{
  "positions": "rope",
  "bias": "none",
  "final_lr_fraction": 0.1
}
Each number is 200 + 20 x the weight over its row's rms, rounded and kept within 0 to 999. Layers, rows and columns count from 0. The size before them is the row's rms in percent of the matrix's.

# layer 6 MLP up, 512x128, rms 0.321, rows 371-398, columns 0-127
102,160,208,159,200,213,210,227,147,186,216,205,187,196,199,185,204,218,205,188,233,185,208,215,248,201,193,191,239,199,242,176,223,230,184,167,172,197,207,197,190,217,199,214,198,167,199,227,213,177,187,173,212,226,214,180,177,194,212,230,210,206,181,174,198,221,214,185,198,172,208,231,177,216,186,225,196,211,170,180,230,198,230,188,228,190,217,192,188,236,191,197,220,158,239,196,202,179,187,196,181,221,209,183,196,195,209,211,216,177,186,211,213,202,204,205,224,237,188,174,196,179,178,193,207,170,182,213,184
110,192,232,219,179,195,216,234,212,212,218,200,194,204,213,247,153,208,208,175,168,204,215,216,210,200,184,206,195,214,180,219,202,192,199,244,206,189,197,218,214,180,191,209,206,210,191,213,184,181,190,160,212,201,187,186,214,192,198,230,160,208,223,255,248,209,183,197,197,185,193,198,206,162,206,230,201,175,199,220,192,175,220,193,197,203,231,190,217,209,206,205,200,193,182,193,158,194,213,218,220,194,215,219,217,172,184,205,154,185,213,218,196,212,193,174,157,142,203,191,180,213,223,171,198,221,202,183,185
104,158,197,234,223,217,207,203,201,188,184,189,232,195,230,227,194,206,204,235,160,181,186,255,177,193,215,194,205,235,174,212,215,206,171,216,179,181,223,192,237,208,211,179,150,158,196,168,216,211,214,211,209,215,199,180,175,200,203,198,211,219,208,199,186,201,203,190,180,226,199,224,190,190,186,208,199,238,215,227,228,230,213,203,224,236,203,225,200,198,212,182,194,178,193,184,183,178,200,160,193,192,192,215,222,196,180,239,200,185,152,189,191,167,181,175,200,196,196,220,197,200,221,211,184,182,211,206,183
108,196,180,202,231,179,196,212,227,222,189,195,215,194,203,217,199,156,166,207,233,183,183,215,194,207,187,190,192,159,193,190,181,188,235,204,201,173,204,207,211,141,218,216,196,198,228,215,204,205,201,204,214,215,204,169,201,228,196,193,184,221,218,191,199,219,192,168,195,232,198,191,183,211,201,232,179,257,166,216,160,254,206,212,181,168,174,207,200,202,179,236,185,183,212,221,231,189,206,185,185,187,233,194,210,177,169,191,208,192,218,205,182,173,231,184,183,210,196,212,191,221,193,198,197,194,203,240,198
087,205,207,179,197,193,192,201,185,233,188,233,234,209,204,223,198,148,190,190,200,197,168,208,185,211,211,209,195,204,207,200,188,204,231,204,205,195,218,205,204,164,224,201,229,161,254,217,231,191,215,180,208,223,206,216,197,181,194,177,199,194,198,188,212,252,140,204,226,227,214,181,193,193,215,208,208,181,215,199,201,198,192,194,213,170,207,185,227,191,204,155,204,182,173,184,201,246,198,214,168,230,191,212,179,199,176,193,207,187,214,213,189,211,209,199,226,162,200,199,150,185,198,219,174,202,213,226,222
085,220,185,154,199,204,221,226,180,239,192,252,179,205,191,189,205,189,217,221,199,193,180,158,177,199,194,193,168,226,210,191,190,156,216,195,191,210,203,189,208,219,206,222,213,211,200,191,199,207,200,200,207,198,174,216,201,210,145,195,220,202,188,197,194,128,184,186,178,218,220,197,177,199,197,213,163,183,178,206,158,203,230,213,223,200,245,153,229,227,223,223,212,185,195,220,207,212,192,204,194,225,209,203,188,208,199,199,183,210,179,191,192,229,212,191,221,220,183,203,182,197,170,212,222,205,224,202,211
112,183,215,217,199,180,222,202,177,188,190,183,211,212,137,179,205,209,234,192,197,192,185,216,203,230,189,203,249,187,227,180,219,199,203,201,221,203,193,219,197,223,197,219,159,216,180,223,184,199,206,192,209,181,191,180,215,179,205,159,197,172,196,238,158,203,190,224,184,197,202,214,199,226,211,180,207,211,222,240,158,218,215,211,219,196,208,237,206,173,198,257,210,180,209,167,216,196,216,202,187,173,198,204,198,160,191,201,215,180,196,197,201,204,197,194,221,187,220,212,206,210,157,243,172,189,186,196,209
093,200,166,245,196,223,171,198,218,196,187,205,191,211,222,206,214,220,219,205,170,212,200,215,226,198,188,177,172,175,166,202,215,210,182,228,187,209,224,220,169,179,175,201,193,224,213,189,203,191,166,240,191,195,179,199,158,227,200,203,223,200,228,207,215,203,194,177,204,229,188,221,206,188,192,189,192,168,193,209,237,194,218,198,191,193,191,175,261,164,211,182,186,195,145,197,226,198,180,206,176,206,225,232,209,199,187,210,214,178,230,205,191,211,179,164,209,154,213,195,185,211,213,193,222,208,199,180,204
102,182,209,201,202,215,186,190,200,218,191,229,182,163,227,171,183,171,172,204,188,169,204,215,193,183,189,174,205,196,221,189,216,203,204,200,222,215,224,232,180,209,189,217,189,166,208,200,176,181,180,219,207,205,224,182,204,200,173,226,228,213,217,168,208,192,161,240,184,196,222,210,201,210,190,223,177,208,215,242,202,228,233,219,224,182,191,191,214,198,226,179,173,222,187,200,260,188,207,173,167,241,201,236,226,179,209,191,197,206,198,179,204,183,183,189,199,155,209,189,200,241,186,220,209,208,191,188,214
095,203,196,209,144,228,215,194,204,190,206,166,225,190,219,203,188,202,207,204,207,198,220,199,177,217,204,185,213,217,191,195,160,173,202,197,169,166,211,248,217,162,174,209,221,202,209,190,176,214,218,179,211,197,167,182,202,225,175,192,175,208,226,223,183,204,202,197,222,197,217,230,210,194,186,209,189,237,236,185,221,165,224,185,191,228,186,193,213,180,187,198,208,195,167,201,144,227,187,196,217,194,244,209,199,211,240,179,222,197,187,191,182,208,172,174,190,193,217,223,220,227,199,235,207,213,185,198,188
098,200,187,197,190,211,202,195,220,209,206,225,176,179,168,207,194,186,241,200,196,172,191,174,217,163,242,200,200,215,204,221,186,234,174,222,224,179,214,214,218,186,208,210,202,200,194,197,174,244,197,224,183,224,245,193,194,202,193,205,227,166,187,186,180,210,217,193,205,224,214,213,217,220,204,203,200,198,210,209,206,195,218,207,184,239,166,213,232,176,180,205,198,191,236,181,146,246,182,174,188,160,177,206,226,184,203,176,213,198,206,203,192,185,190,205,229,197,188,208,217,140,194,196,192,190,182,196,169
102,213,185,217,172,216,218,204,170,202,233,177,200,179,160,218,216,206,213,166,208,209,201,198,231,215,218,177,240,186,227,214,187,177,222,199,205,184,216,190,214,221,177,194,201,207,182,198,218,231,197,199,206,205,201,213,226,208,173,200,219,231,196,184,218,214,165,211,145,164,209,180,177,208,212,208,168,174,212,165,197,186,214,217,176,223,182,220,203,205,216,234,196,217,185,217,180,229,203,229,210,184,210,176,171,195,173,187,217,179,224,227,189,180,233,193,192,197,188,175,191,250,166,197,214,211,174,186,208
091,230,202,163,191,191,242,220,199,189,186,154,186,203,203,209,218,217,179,214,210,182,170,168,185,192,202,214,197,181,190,217,215,214,212,213,212,214,229,207,233,181,189,169,241,211,218,187,197,209,168,200,157,215,210,198,212,240,212,228,204,157,220,198,187,188,220,196,197,173,185,221,189,200,198,200,213,175,164,200,194,220,170,183,216,203,218,176,196,205,249,201,191,197,217,215,213,210,218,193,200,207,201,196,208,233,181,191,169,204,202,171,189,149,247,185,214,187,180,184,172,212,201,211,190,237,223,195,180
097,188,166,170,212,175,192,206,208,175,201,182,217,180,155,184,226,198,198,208,233,205,177,202,208,254,193,217,197,220,266,203,188,218,188,197,239,205,193,170,223,246,217,198,222,175,195,191,202,174,224,198,183,205,209,181,176,196,198,191,203,229,177,186,184,209,202,180,180,203,189,167,221,181,193,194,210,190,204,195,214,173,182,196,160,210,207,227,178,221,173,204,189,177,211,219,232,214,185,185,176,186,212,218,191,197,239,231,194,216,188,196,194,208,183,196,215,239,198,189,218,215,176,224,227,172,179,213,197
110,198,193,243,202,173,188,188,189,208,180,240,240,198,196,196,192,199,197,207,187,200,205,185,219,237,223,177,174,188,174,176,228,196,209,186,184,194,203,200,175,178,210,227,195,192,180,200,220,202,208,206,173,203,199,223,186,186,214,175,235,178,200,195,217,206,206,210,215,196,182,197,190,197,226,178,192,190,149,205,181,204,227,150,227,209,189,163,211,225,219,203,191,212,214,195,199,189,222,167,192,220,249,208,222,166,223,195,198,210,183,234,218,185,212,193,212,196,176,202,207,161,155,201,193,230,210,177,252
094,189,235,207,172,213,181,149,194,171,206,206,210,175,193,180,199,198,207,178,171,232,183,219,230,221,209,233,186,152,222,203,175,222,191,203,190,211,220,194,172,175,235,192,228,184,189,181,208,196,202,186,204,222,227,188,206,207,228,235,213,184,181,203,203,229,186,198,187,175,146,203,217,176,198,209,224,207,198,201,237,198,172,192,198,231,222,203,162,217,213,199,215,228,216,196,236,203,183,220,196,186,159,235,200,182,208,201,225,191,196,206,193,178,190,191,194,202,233,179,237,183,218,181,189,214,205,212,194
104,178,195,230,212,212,202,218,194,222,194,206,191,204,192,213,202,190,195,186,169,230,201,183,204,232,199,199,198,180,212,206,161,232,214,224,202,212,220,153,224,203,185,185,182,170,210,195,201,204,217,198,174,215,214,223,181,219,172,202,194,167,178,200,201,217,175,185,211,218,202,202,167,190,197,203,189,210,183,188,219,179,183,187,184,193,210,193,234,220,184,212,204,165,204,262,202,247,210,186,202,170,182,211,202,201,183,212,177,240,206,230,234,216,199,187,243,221,152,176,174,200,187,179,195,225,161,190,173
106,235,211,202,193,175,217,205,176,178,243,221,208,190,206,195,221,149,202,224,227,178,186,191,193,203,220,209,190,217,214,221,198,186,225,196,203,185,220,210,232,212,199,194,151,223,182,219,206,201,200,184,175,190,172,212,218,202,188,233,186,249,184,199,205,179,178,227,203,219,205,171,177,205,178,179,151,194,169,206,191,213,201,168,189,223,209,222,193,231,184,217,187,193,217,177,196,180,233,223,198,169,197,183,227,203,220,206,199,180,192,228,208,172,204,209,203,192,147,203,232,208,177,196,206,180,212,235,205
098,168,190,211,197,207,191,188,211,187,143,204,183,199,168,212,201,198,214,201,211,196,149,211,217,214,184,218,204,231,186,191,206,173,204,230,206,219,195,221,176,240,179,223,209,210,201,220,219,223,210,203,208,209,192,177,196,194,185,181,224,218,205,202,224,238,183,193,210,211,178,213,201,203,212,200,220,222,209,220,172,211,244,235,195,184,181,199,202,184,167,204,208,205,218,199,163,165,232,171,204,205,189,203,237,168,227,227,211,153,199,234,187,200,184,211,201,208,204,221,165,158,197,206,193,178,181,236,186
095,195,159,228,192,220,183,202,199,185,186,189,194,185,212,174,202,187,218,214,214,172,173,199,228,188,223,164,243,180,206,182,168,190,224,223,215,188,217,180,200,225,223,215,212,182,197,191,203,168,200,215,223,206,232,217,197,214,186,226,183,165,193,200,195,164,195,204,187,189,216,194,176,213,206,164,209,194,194,192,203,189,190,181,231,244,216,208,235,171,208,210,225,176,165,224,196,209,213,197,220,206,230,228,204,188,199,192,205,211,190,174,189,218,187,236,189,194,210,222,177,205,164,234,172,154,217,225,237
098,198,209,222,211,183,215,208,187,178,203,197,228,215,170,199,241,190,177,227,245,233,188,178,194,200,206,172,219,165,220,192,179,225,182,202,207,225,203,172,184,189,169,213,184,180,237,176,197,215,195,155,222,185,222,224,210,184,231,216,195,152,200,214,194,192,180,208,215,205,201,192,216,169,230,172,190,220,183,213,207,214,182,184,198,182,185,212,185,207,176,197,200,190,174,184,217,205,240,243,179,193,225,207,215,205,193,235,178,191,190,244,198,195,187,197,208,184,211,222,197,149,206,207,183,205,224,222,212
097,180,209,192,198,212,180,193,182,225,181,193,200,209,220,228,221,187,225,230,182,189,186,196,187,174,216,197,241,196,205,204,198,198,169,184,211,188,176,229,211,213,199,180,231,202,176,186,235,210,232,220,207,222,201,169,208,234,223,204,210,245,196,233,200,223,217,226,220,197,214,167,209,230,204,167,194,204,183,167,160,168,178,185,188,195,200,211,246,207,217,181,185,181,214,208,227,183,191,191,170,198,207,192,189,189,192,261,190,159,186,189,203,179,196,188,210,213,187,168,187,202,209,221,237,207,187,219,189
101,221,206,187,182,224,211,188,203,216,186,194,176,217,215,193,230,201,205,202,179,207,193,202,173,185,196,208,195,202,228,235,195,177,170,229,225,175,202,227,206,214,184,202,159,184,199,206,168,215,221,205,200,202,149,214,185,228,190,184,226,242,186,217,202,212,210,183,229,211,210,216,189,210,182,224,212,249,218,214,174,207,202,202,221,245,200,168,224,175,184,184,172,214,214,213,162,206,229,188,212,157,199,186,184,200,196,203,184,186,198,194,220,197,207,196,219,209,169,187,225,199,223,208,177,225,152,155,185
108,217,213,212,183,218,232,203,192,180,185,173,152,200,186,214,183,193,187,187,181,210,168,175,179,241,218,184,231,213,185,196,224,226,207,228,227,180,197,235,217,232,200,202,167,235,179,200,206,205,209,195,218,202,209,170,220,191,217,191,193,206,186,173,222,219,229,208,193,194,221,199,201,239,198,184,181,168,198,218,179,182,200,196,195,171,209,216,183,205,222,255,222,228,170,202,202,221,212,178,217,178,190,160,175,206,208,193,193,189,161,202,205,178,232,223,193,179,210,180,237,204,195,200,181,176,179,218,211
110,208,203,216,209,172,213,207,207,198,198,168,195,217,223,201,212,207,207,174,222,173,207,179,158,204,228,190,203,190,181,220,205,193,240,172,183,181,172,237,232,211,219,209,193,209,205,205,189,199,215,200,197,174,207,187,198,171,178,201,267,215,213,199,192,238,185,203,167,201,213,182,175,233,193,217,191,186,200,186,193,174,249,198,186,208,228,156,195,184,187,203,160,194,166,180,207,213,198,203,212,220,214,177,196,201,198,221,203,185,198,196,236,196,212,197,215,206,171,180,194,189,148,206,157,228,224,217,198
099,199,204,182,196,194,171,248,209,230,205,194,213,243,204,208,181,187,193,216,161,194,186,212,231,185,221,169,191,210,228,182,214,254,205,182,168,225,191,198,202,206,259,169,190,191,192,201,192,193,210,180,200,211,224,202,191,202,202,195,215,161,212,224,230,205,169,184,186,200,181,166,198,188,182,165,187,222,192,167,198,173,182,179,225,185,200,172,199,198,212,220,165,179,237,196,175,198,190,201,201,191,196,223,222,217,160,207,221,162,193,199,216,232,186,211,221,226,222,197,189,184,217,213,205,211,207,193,195
093,206,183,212,209,176,214,206,223,224,235,175,238,177,189,227,212,216,192,214,215,202,236,216,184,205,196,220,167,169,205,204,196,203,209,206,214,166,226,215,190,199,211,177,217,195,225,194,161,232,166,192,189,191,216,157,201,204,222,198,205,225,188,191,203,226,190,224,212,181,178,171,187,221,188,180,241,229,216,213,236,218,187,202,211,214,201,181,181,218,183,203,166,167,160,194,182,193,183,179,210,215,216,198,223,194,220,214,204,238,212,207,244,172,144,183,209,180,190,202,195,175,192,190,207,186,183,202,191
102,164,205,185,178,219,215,213,182,226,157,184,190,196,198,186,197,192,210,205,228,231,175,174,224,197,217,232,209,227,196,207,236,178,168,129,199,193,180,211,190,217,194,223,216,195,186,215,208,231,215,207,201,230,191,199,187,195,192,218,227,172,186,195,162,182,193,217,209,181,165,165,179,211,216,186,209,226,211,252,197,189,246,198,186,191,237,197,200,184,204,214,220,200,189,173,200,190,198,186,211,194,194,205,166,191,208,172,206,224,195,199,206,203,161,222,192,219,188,225,198,188,220,204,183,192,217,235,189
# layer 6 MLP down (transposed), 512x128, rms 0.162, rows 371-397, columns 0-127
101,234,193,209,209,215,220,172,187,217,152,203,190,207,207,237,224,176,208,228,166,204,200,216,177,185,199,155,195,204,162,207,190,203,240,222,191,224,177,240,217,194,194,162,199,194,177,176,214,215,182,215,230,199,212,196,203,199,226,218,216,170,198,183,206,186,229,182,182,228,210,221,184,191,224,200,251,179,204,214,204,203,192,203,191,216,210,204,218,210,171,192,196,250,177,206,144,204,196,190,207,200,191,184,178,200,227,201,171,208,185,194,182,184,218,170,177,200,210,198,195,213,209,208,207,211,226,154,196
117,197,233,219,200,177,200,216,225,221,183,172,215,195,222,185,221,219,210,183,218,195,216,189,209,217,207,223,171,204,228,184,222,188,186,222,229,184,195,207,200,193,180,207,228,227,187,216,227,168,215,197,199,241,177,198,219,193,215,194,223,200,228,133,207,179,165,213,210,206,175,245,221,210,160,189,194,180,179,201,219,185,163,219,203,183,218,185,213,203,206,211,197,163,229,191,196,192,197,177,199,207,193,195,194,194,198,186,162,205,223,182,194,177,222,208,187,227,174,176,210,175,173,164,230,217,168,201,218
098,202,186,202,217,202,205,193,198,216,187,183,239,213,185,193,177,174,196,209,211,209,190,195,176,160,202,205,216,235,171,261,205,226,224,210,185,213,200,210,214,218,224,179,188,178,187,191,214,205,175,219,188,217,192,206,210,224,182,224,197,211,210,187,183,163,198,201,205,171,232,192,166,203,181,199,215,190,170,172,203,222,232,187,229,208,201,215,186,195,184,199,226,224,165,180,210,216,181,205,199,161,179,183,143,218,205,205,194,221,185,175,210,167,184,206,215,215,240,211,211,181,234,195,217,158,236,212,214
107,200,205,243,225,235,188,193,202,195,186,171,205,211,220,212,200,216,176,220,195,194,178,177,139,215,210,191,174,195,208,172,171,219,221,214,199,185,199,210,186,166,212,182,206,217,159,219,218,184,204,216,214,183,234,177,204,232,124,168,181,253,168,222,214,175,198,194,175,201,203,169,197,177,215,190,195,226,182,194,195,223,181,200,194,194,208,219,186,200,171,230,215,199,221,196,208,191,215,219,209,216,215,176,191,192,199,224,204,198,211,222,184,198,198,214,213,218,202,240,223,196,201,191,174,213,205,188,202
090,184,215,186,169,222,189,211,204,209,205,196,183,191,227,185,214,229,194,176,192,209,206,214,182,171,199,201,166,202,202,203,179,195,208,196,183,200,179,224,185,194,208,195,167,190,220,179,184,205,207,203,191,171,193,242,250,239,244,196,152,221,228,190,229,162,196,186,199,208,231,151,210,203,208,208,220,185,203,176,168,216,188,211,217,222,190,183,198,191,152,214,184,222,189,207,201,182,224,201,206,213,173,221,198,201,203,218,213,194,226,218,174,194,178,201,198,221,182,238,212,217,162,206,194,198,184,253,216
079,195,169,210,231,220,204,183,217,234,230,159,179,227,204,207,212,203,213,191,219,192,194,169,173,193,215,159,231,205,168,232,206,200,216,208,206,213,191,230,218,173,190,181,184,217,189,213,221,180,194,213,223,188,183,211,236,199,171,187,178,191,204,210,209,153,202,216,220,207,245,186,206,195,199,213,206,211,219,239,205,190,187,157,186,174,185,232,192,210,202,193,211,206,185,180,191,181,178,204,218,188,190,187,229,194,230,218,206,171,212,187,233,182,231,217,172,162,190,187,166,205,211,206,192,177,181,194,239
118,233,191,153,197,193,207,181,190,191,215,209,181,212,201,209,214,227,202,210,179,201,208,211,192,221,238,205,224,200,227,207,226,209,181,207,197,224,192,163,201,170,212,186,197,248,211,138,167,236,187,214,218,198,226,171,207,186,177,196,209,158,187,218,200,207,206,196,203,219,194,254,208,218,192,202,211,193,195,198,186,224,200,223,205,165,202,194,174,217,208,210,182,226,164,211,175,213,233,206,168,206,193,169,206,176,165,177,196,202,209,210,228,181,192,179,197,197,209,231,199,218,166,200,189,209,161,213,197
098,169,205,218,185,179,214,172,220,185,201,198,198,140,206,207,222,217,187,188,198,214,177,203,198,202,223,243,196,182,197,168,223,210,195,172,191,216,211,165,193,215,182,191,220,225,189,173,217,220,187,189,238,215,216,165,218,190,241,217,214,188,187,204,214,211,181,186,193,207,190,214,211,193,181,180,192,236,203,180,197,242,204,199,207,226,231,242,243,175,212,217,191,218,188,211,182,196,196,202,212,214,208,183,211,184,197,180,172,159,207,236,180,219,199,186,181,218,219,159,201,181,213,195,200,214,194,159,170
088,192,212,194,187,207,211,178,222,213,197,190,182,207,232,232,185,187,167,214,167,190,189,234,174,247,204,201,200,213,180,197,173,231,205,201,226,193,210,196,206,191,203,206,215,224,181,224,223,221,223,184,202,191,224,222,203,210,227,194,195,197,173,229,185,241,175,203,155,220,245,194,221,198,210,202,203,215,209,187,230,194,211,208,202,173,186,183,199,131,152,153,174,213,200,208,185,197,205,205,208,176,176,172,192,227,181,191,218,219,204,187,206,178,236,204,210,207,199,188,220,212,205,191,164,185,199,186,184
099,227,226,184,167,234,229,219,154,180,228,220,178,196,185,205,198,185,222,181,203,213,201,175,165,182,196,202,202,181,235,207,191,232,214,197,214,186,185,213,185,236,201,183,202,219,198,184,214,199,215,198,187,199,210,208,216,196,246,177,202,168,157,200,189,203,193,212,188,215,188,172,193,215,221,167,198,185,180,162,225,202,154,222,187,186,200,188,216,207,215,196,255,229,194,162,217,207,211,195,188,213,175,183,189,206,177,183,204,166,239,217,172,219,185,214,223,221,209,196,198,192,211,192,187,213,220,236,201
105,213,222,201,214,219,201,208,160,218,217,226,175,205,209,195,219,215,200,239,196,194,216,191,190,148,200,213,214,220,227,193,194,239,233,187,204,170,189,174,203,208,202,228,213,195,191,200,215,187,176,197,226,208,232,204,202,238,175,162,188,189,179,197,196,187,175,178,210,229,175,236,229,206,177,224,183,189,202,184,209,181,219,222,196,187,216,200,178,214,246,188,209,231,173,199,184,153,197,220,191,159,188,212,166,178,206,217,209,208,213,214,191,223,213,192,188,174,156,182,183,181,207,202,212,203,182,171,207
109,228,175,230,165,191,201,194,220,218,212,184,200,198,177,178,185,162,201,209,209,207,198,182,174,167,196,217,227,217,199,246,182,212,184,205,205,205,176,198,210,195,236,206,193,217,193,200,153,222,193,232,226,211,235,180,223,181,209,190,197,217,204,206,186,218,195,202,239,217,194,238,187,213,226,188,179,216,173,202,208,218,240,170,190,208,168,183,194,160,179,193,185,214,214,215,176,232,177,186,191,213,197,193,179,189,183,212,203,221,177,200,231,184,181,182,223,198,204,209,237,178,191,240,187,198,178,214,155
095,187,228,167,184,186,211,199,183,180,242,227,204,214,191,178,165,179,176,200,229,234,174,212,192,198,175,245,222,213,207,200,206,206,198,184,187,207,222,186,185,214,198,204,219,241,203,216,215,195,192,230,182,207,168,186,194,184,229,222,181,181,191,189,191,163,182,192,206,208,194,182,197,180,187,224,197,248,228,174,173,216,227,191,198,179,213,178,208,230,194,224,244,193,198,192,170,190,189,194,169,174,203,227,215,188,209,209,215,215,185,235,212,220,158,207,179,166,197,210,222,210,210,184,224,162,200,214,199
096,215,187,205,170,198,186,206,241,200,211,165,217,193,242,190,180,233,196,229,190,227,210,217,202,209,170,187,203,208,174,196,184,174,201,203,189,200,202,212,223,186,169,196,210,228,187,192,181,243,169,255,218,178,191,193,202,193,182,224,148,173,178,231,206,199,148,229,187,229,225,218,217,212,212,229,202,191,206,185,208,213,192,183,198,205,199,174,224,172,210,196,202,197,193,170,208,176,192,226,227,178,201,215,215,168,176,162,201,200,220,179,179,223,218,194,210,184,220,192,207,194,208,210,213,234,186,201,193
114,181,220,195,186,192,222,219,170,201,186,199,215,215,175,209,210,235,231,199,172,193,195,204,175,191,221,195,202,235,189,215,200,237,221,192,180,216,196,219,214,201,202,195,225,202,182,212,203,200,204,192,238,192,223,187,201,183,211,210,230,180,168,155,195,215,192,156,225,222,178,203,178,215,176,226,206,200,180,215,229,194,188,186,193,173,202,228,219,204,225,194,235,205,179,192,205,187,189,177,190,139,148,161,177,214,205,162,207,204,192,217,208,190,235,179,189,248,191,180,208,193,216,220,197,210,195,204,216
112,215,182,195,218,218,218,234,217,207,186,188,185,223,179,249,192,196,210,227,208,167,198,161,196,189,224,205,214,234,197,194,204,182,202,183,205,206,188,223,230,224,168,216,170,197,202,208,226,190,214,222,176,202,192,194,193,179,193,188,184,203,213,185,180,200,199,182,216,196,249,200,215,227,197,200,193,208,197,238,163,187,232,222,205,147,176,164,225,199,203,195,190,170,216,204,188,211,208,190,208,181,265,192,226,182,199,201,152,207,184,172,208,195,203,207,221,194,169,197,174,211,196,198,203,154,215,207,199
105,191,184,224,193,186,200,238,227,164,210,187,190,203,225,174,190,211,201,174,145,201,221,221,195,218,222,210,238,150,230,179,213,206,207,198,204,180,140,224,211,213,222,174,213,207,214,230,176,214,219,191,195,181,198,214,202,206,179,199,196,183,171,182,212,198,253,159,187,164,199,205,165,197,210,219,189,180,222,188,193,175,199,179,220,197,214,198,235,185,219,238,204,208,226,207,184,196,189,197,175,196,201,208,244,185,179,212,188,196,205,223,198,205,202,217,236,215,196,188,194,213,206,179,192,191,192,198,198
106,191,191,197,195,193,207,199,220,237,178,174,234,191,192,226,213,193,226,187,221,206,209,177,192,179,185,205,203,188,183,186,178,251,172,192,188,223,207,178,169,222,183,192,230,192,190,201,190,237,175,205,184,198,196,249,205,227,183,224,200,206,155,214,192,231,222,186,213,213,183,195,207,203,212,176,206,231,224,212,223,219,186,223,198,164,231,175,187,202,235,162,210,196,187,172,210,177,164,204,204,177,220,218,238,189,208,169,173,186,201,200,184,207,226,213,211,189,182,214,198,181,207,206,198,148,221,190,205
105,219,213,219,181,199,190,198,196,188,216,207,168,195,207,155,188,204,205,192,189,200,215,198,239,224,202,237,219,232,193,201,198,181,194,216,215,177,194,214,172,190,219,245,173,213,239,182,165,219,210,186,194,199,203,182,196,213,200,200,204,179,215,185,196,176,174,190,211,183,213,213,208,205,179,192,217,202,203,207,219,208,182,157,195,202,226,249,222,204,201,189,201,196,190,219,192,166,196,198,233,198,139,196,174,180,208,196,195,232,215,221,209,148,224,191,188,200,213,211,179,231,169,231,213,215,147,214,181
100,202,212,172,223,212,195,208,197,223,210,189,192,217,188,203,219,198,194,171,195,222,238,194,164,218,216,220,179,210,212,209,214,168,169,201,170,183,209,198,216,199,172,217,189,251,174,216,183,226,210,180,180,193,201,199,201,195,250,180,198,237,198,197,224,195,208,172,176,208,191,204,199,159,201,218,192,179,184,206,230,179,162,205,183,186,179,209,210,223,194,174,200,229,251,185,229,188,168,213,198,174,167,197,224,205,209,168,178,214,238,197,209,206,186,193,190,173,194,202,230,212,207,187,236,239,184,194,216
090,185,211,177,218,200,202,182,182,199,182,230,206,211,179,164,234,180,188,193,208,214,229,213,204,206,209,133,197,196,230,201,193,155,198,204,209,217,215,206,211,174,214,213,206,254,240,176,209,182,237,170,183,190,146,222,184,212,215,212,169,190,191,203,205,211,249,199,169,216,204,193,209,228,220,214,217,213,200,188,174,204,178,183,192,194,200,197,221,176,202,192,193,214,200,203,188,227,190,198,228,179,194,190,179,225,162,190,200,196,185,240,225,216,201,204,218,177,202,182,168,219,180,174,209,208,200,198,209
092,191,186,222,221,193,202,240,207,184,204,182,208,243,185,194,194,178,166,159,162,191,217,187,185,245,263,202,203,183,196,239,215,210,212,238,219,183,198,198,208,206,199,206,200,163,178,221,204,200,210,183,200,209,213,174,203,191,197,242,201,169,188,199,185,207,161,174,167,209,189,186,223,194,207,211,211,212,224,198,246,205,244,220,183,194,207,170,192,172,175,208,212,211,205,189,200,215,183,182,198,228,179,183,209,209,218,187,172,193,182,173,197,219,187,208,213,207,230,222,188,226,192,214,176,173,195,192,203
101,224,192,204,219,156,194,197,207,198,208,212,192,184,186,184,211,187,208,210,205,207,231,192,206,151,212,226,212,206,225,187,162,189,188,151,209,215,174,205,168,191,188,208,212,209,190,153,200,187,191,183,194,218,185,176,227,214,222,230,183,207,223,170,171,197,204,244,197,228,204,195,223,225,193,166,245,216,182,240,210,214,155,240,208,209,197,234,192,185,208,214,210,200,174,197,179,188,223,186,221,146,203,201,183,227,179,177,215,190,212,185,200,220,195,189,190,213,200,218,201,210,203,200,194,182,217,220,199
110,189,197,181,174,191,222,180,216,203,192,185,208,177,202,232,213,203,182,227,229,198,199,202,209,210,221,182,219,219,203,233,224,179,191,238,223,213,226,214,187,207,194,208,192,224,244,195,176,225,229,193,201,189,201,171,186,191,202,197,218,150,159,179,173,207,177,215,218,216,222,236,195,200,225,214,238,163,178,175,207,160,171,204,194,201,192,174,197,203,230,203,194,206,202,207,169,167,164,209,173,198,231,232,193,183,186,196,193,216,208,198,206,180,183,211,229,182,231,205,207,199,185,171,204,176,164,227,207
105,189,203,205,216,196,241,196,224,206,210,186,175,203,264,215,209,189,203,214,221,193,175,204,189,197,221,186,229,207,194,213,200,213,222,207,172,211,184,194,241,195,220,224,182,218,196,159,213,211,188,217,194,186,214,229,210,181,190,215,236,208,212,201,173,184,211,202,211,226,222,255,170,205,160,204,214,173,186,220,209,175,215,210,208,213,201,156,193,167,204,217,134,216,184,180,191,210,178,198,198,185,208,190,203,184,181,204,173,198,196,175,198,200,220,185,195,216,197,208,187,195,178,176,170,156,213,193,232
095,207,218,208,219,196,161,217,226,171,147,189,219,214,183,156,154,198,167,205,196,185,211,235,174,205,212,235,238,223,176,170,209,222,200,205,181,179,200,191,200,215,190,203,196,209,193,259,236,212,166,222,184,175,197,213,193,197,198,205,190,187,220,194,209,193,202,198,182,225,203,231,198,192,219,218,150,199,204,157,193,206,191,194,208,208,213,204,201,177,210,193,209,222,195,209,213,200,195,215,203,203,192,210,203,194,194,192,176,176,247,210,222,189,208,257,213,182,182,167,224,190,193,218,182,195,205,205,185
097,215,224,169,213,182,199,183,242,201,207,212,191,219,173,186,222,196,192,205,186,196,196,238,180,203,203,190,215,244,162,196,200,211,200,197,185,197,212,223,233,211,185,173,210,205,224,207,199,200,223,182,192,191,194,218,232,190,171,187,190,259,231,189,182,193,171,215,166,212,203,180,209,227,214,214,199,169,202,217,197,209,229,207,192,210,193,209,183,204,137,179,200,149,199,223,204,192,218,170,187,209,188,199,185,178,184,219,208,184,235,208,199,235,231,182,225,206,194,215,166,188,187,183,214,167,183,184,214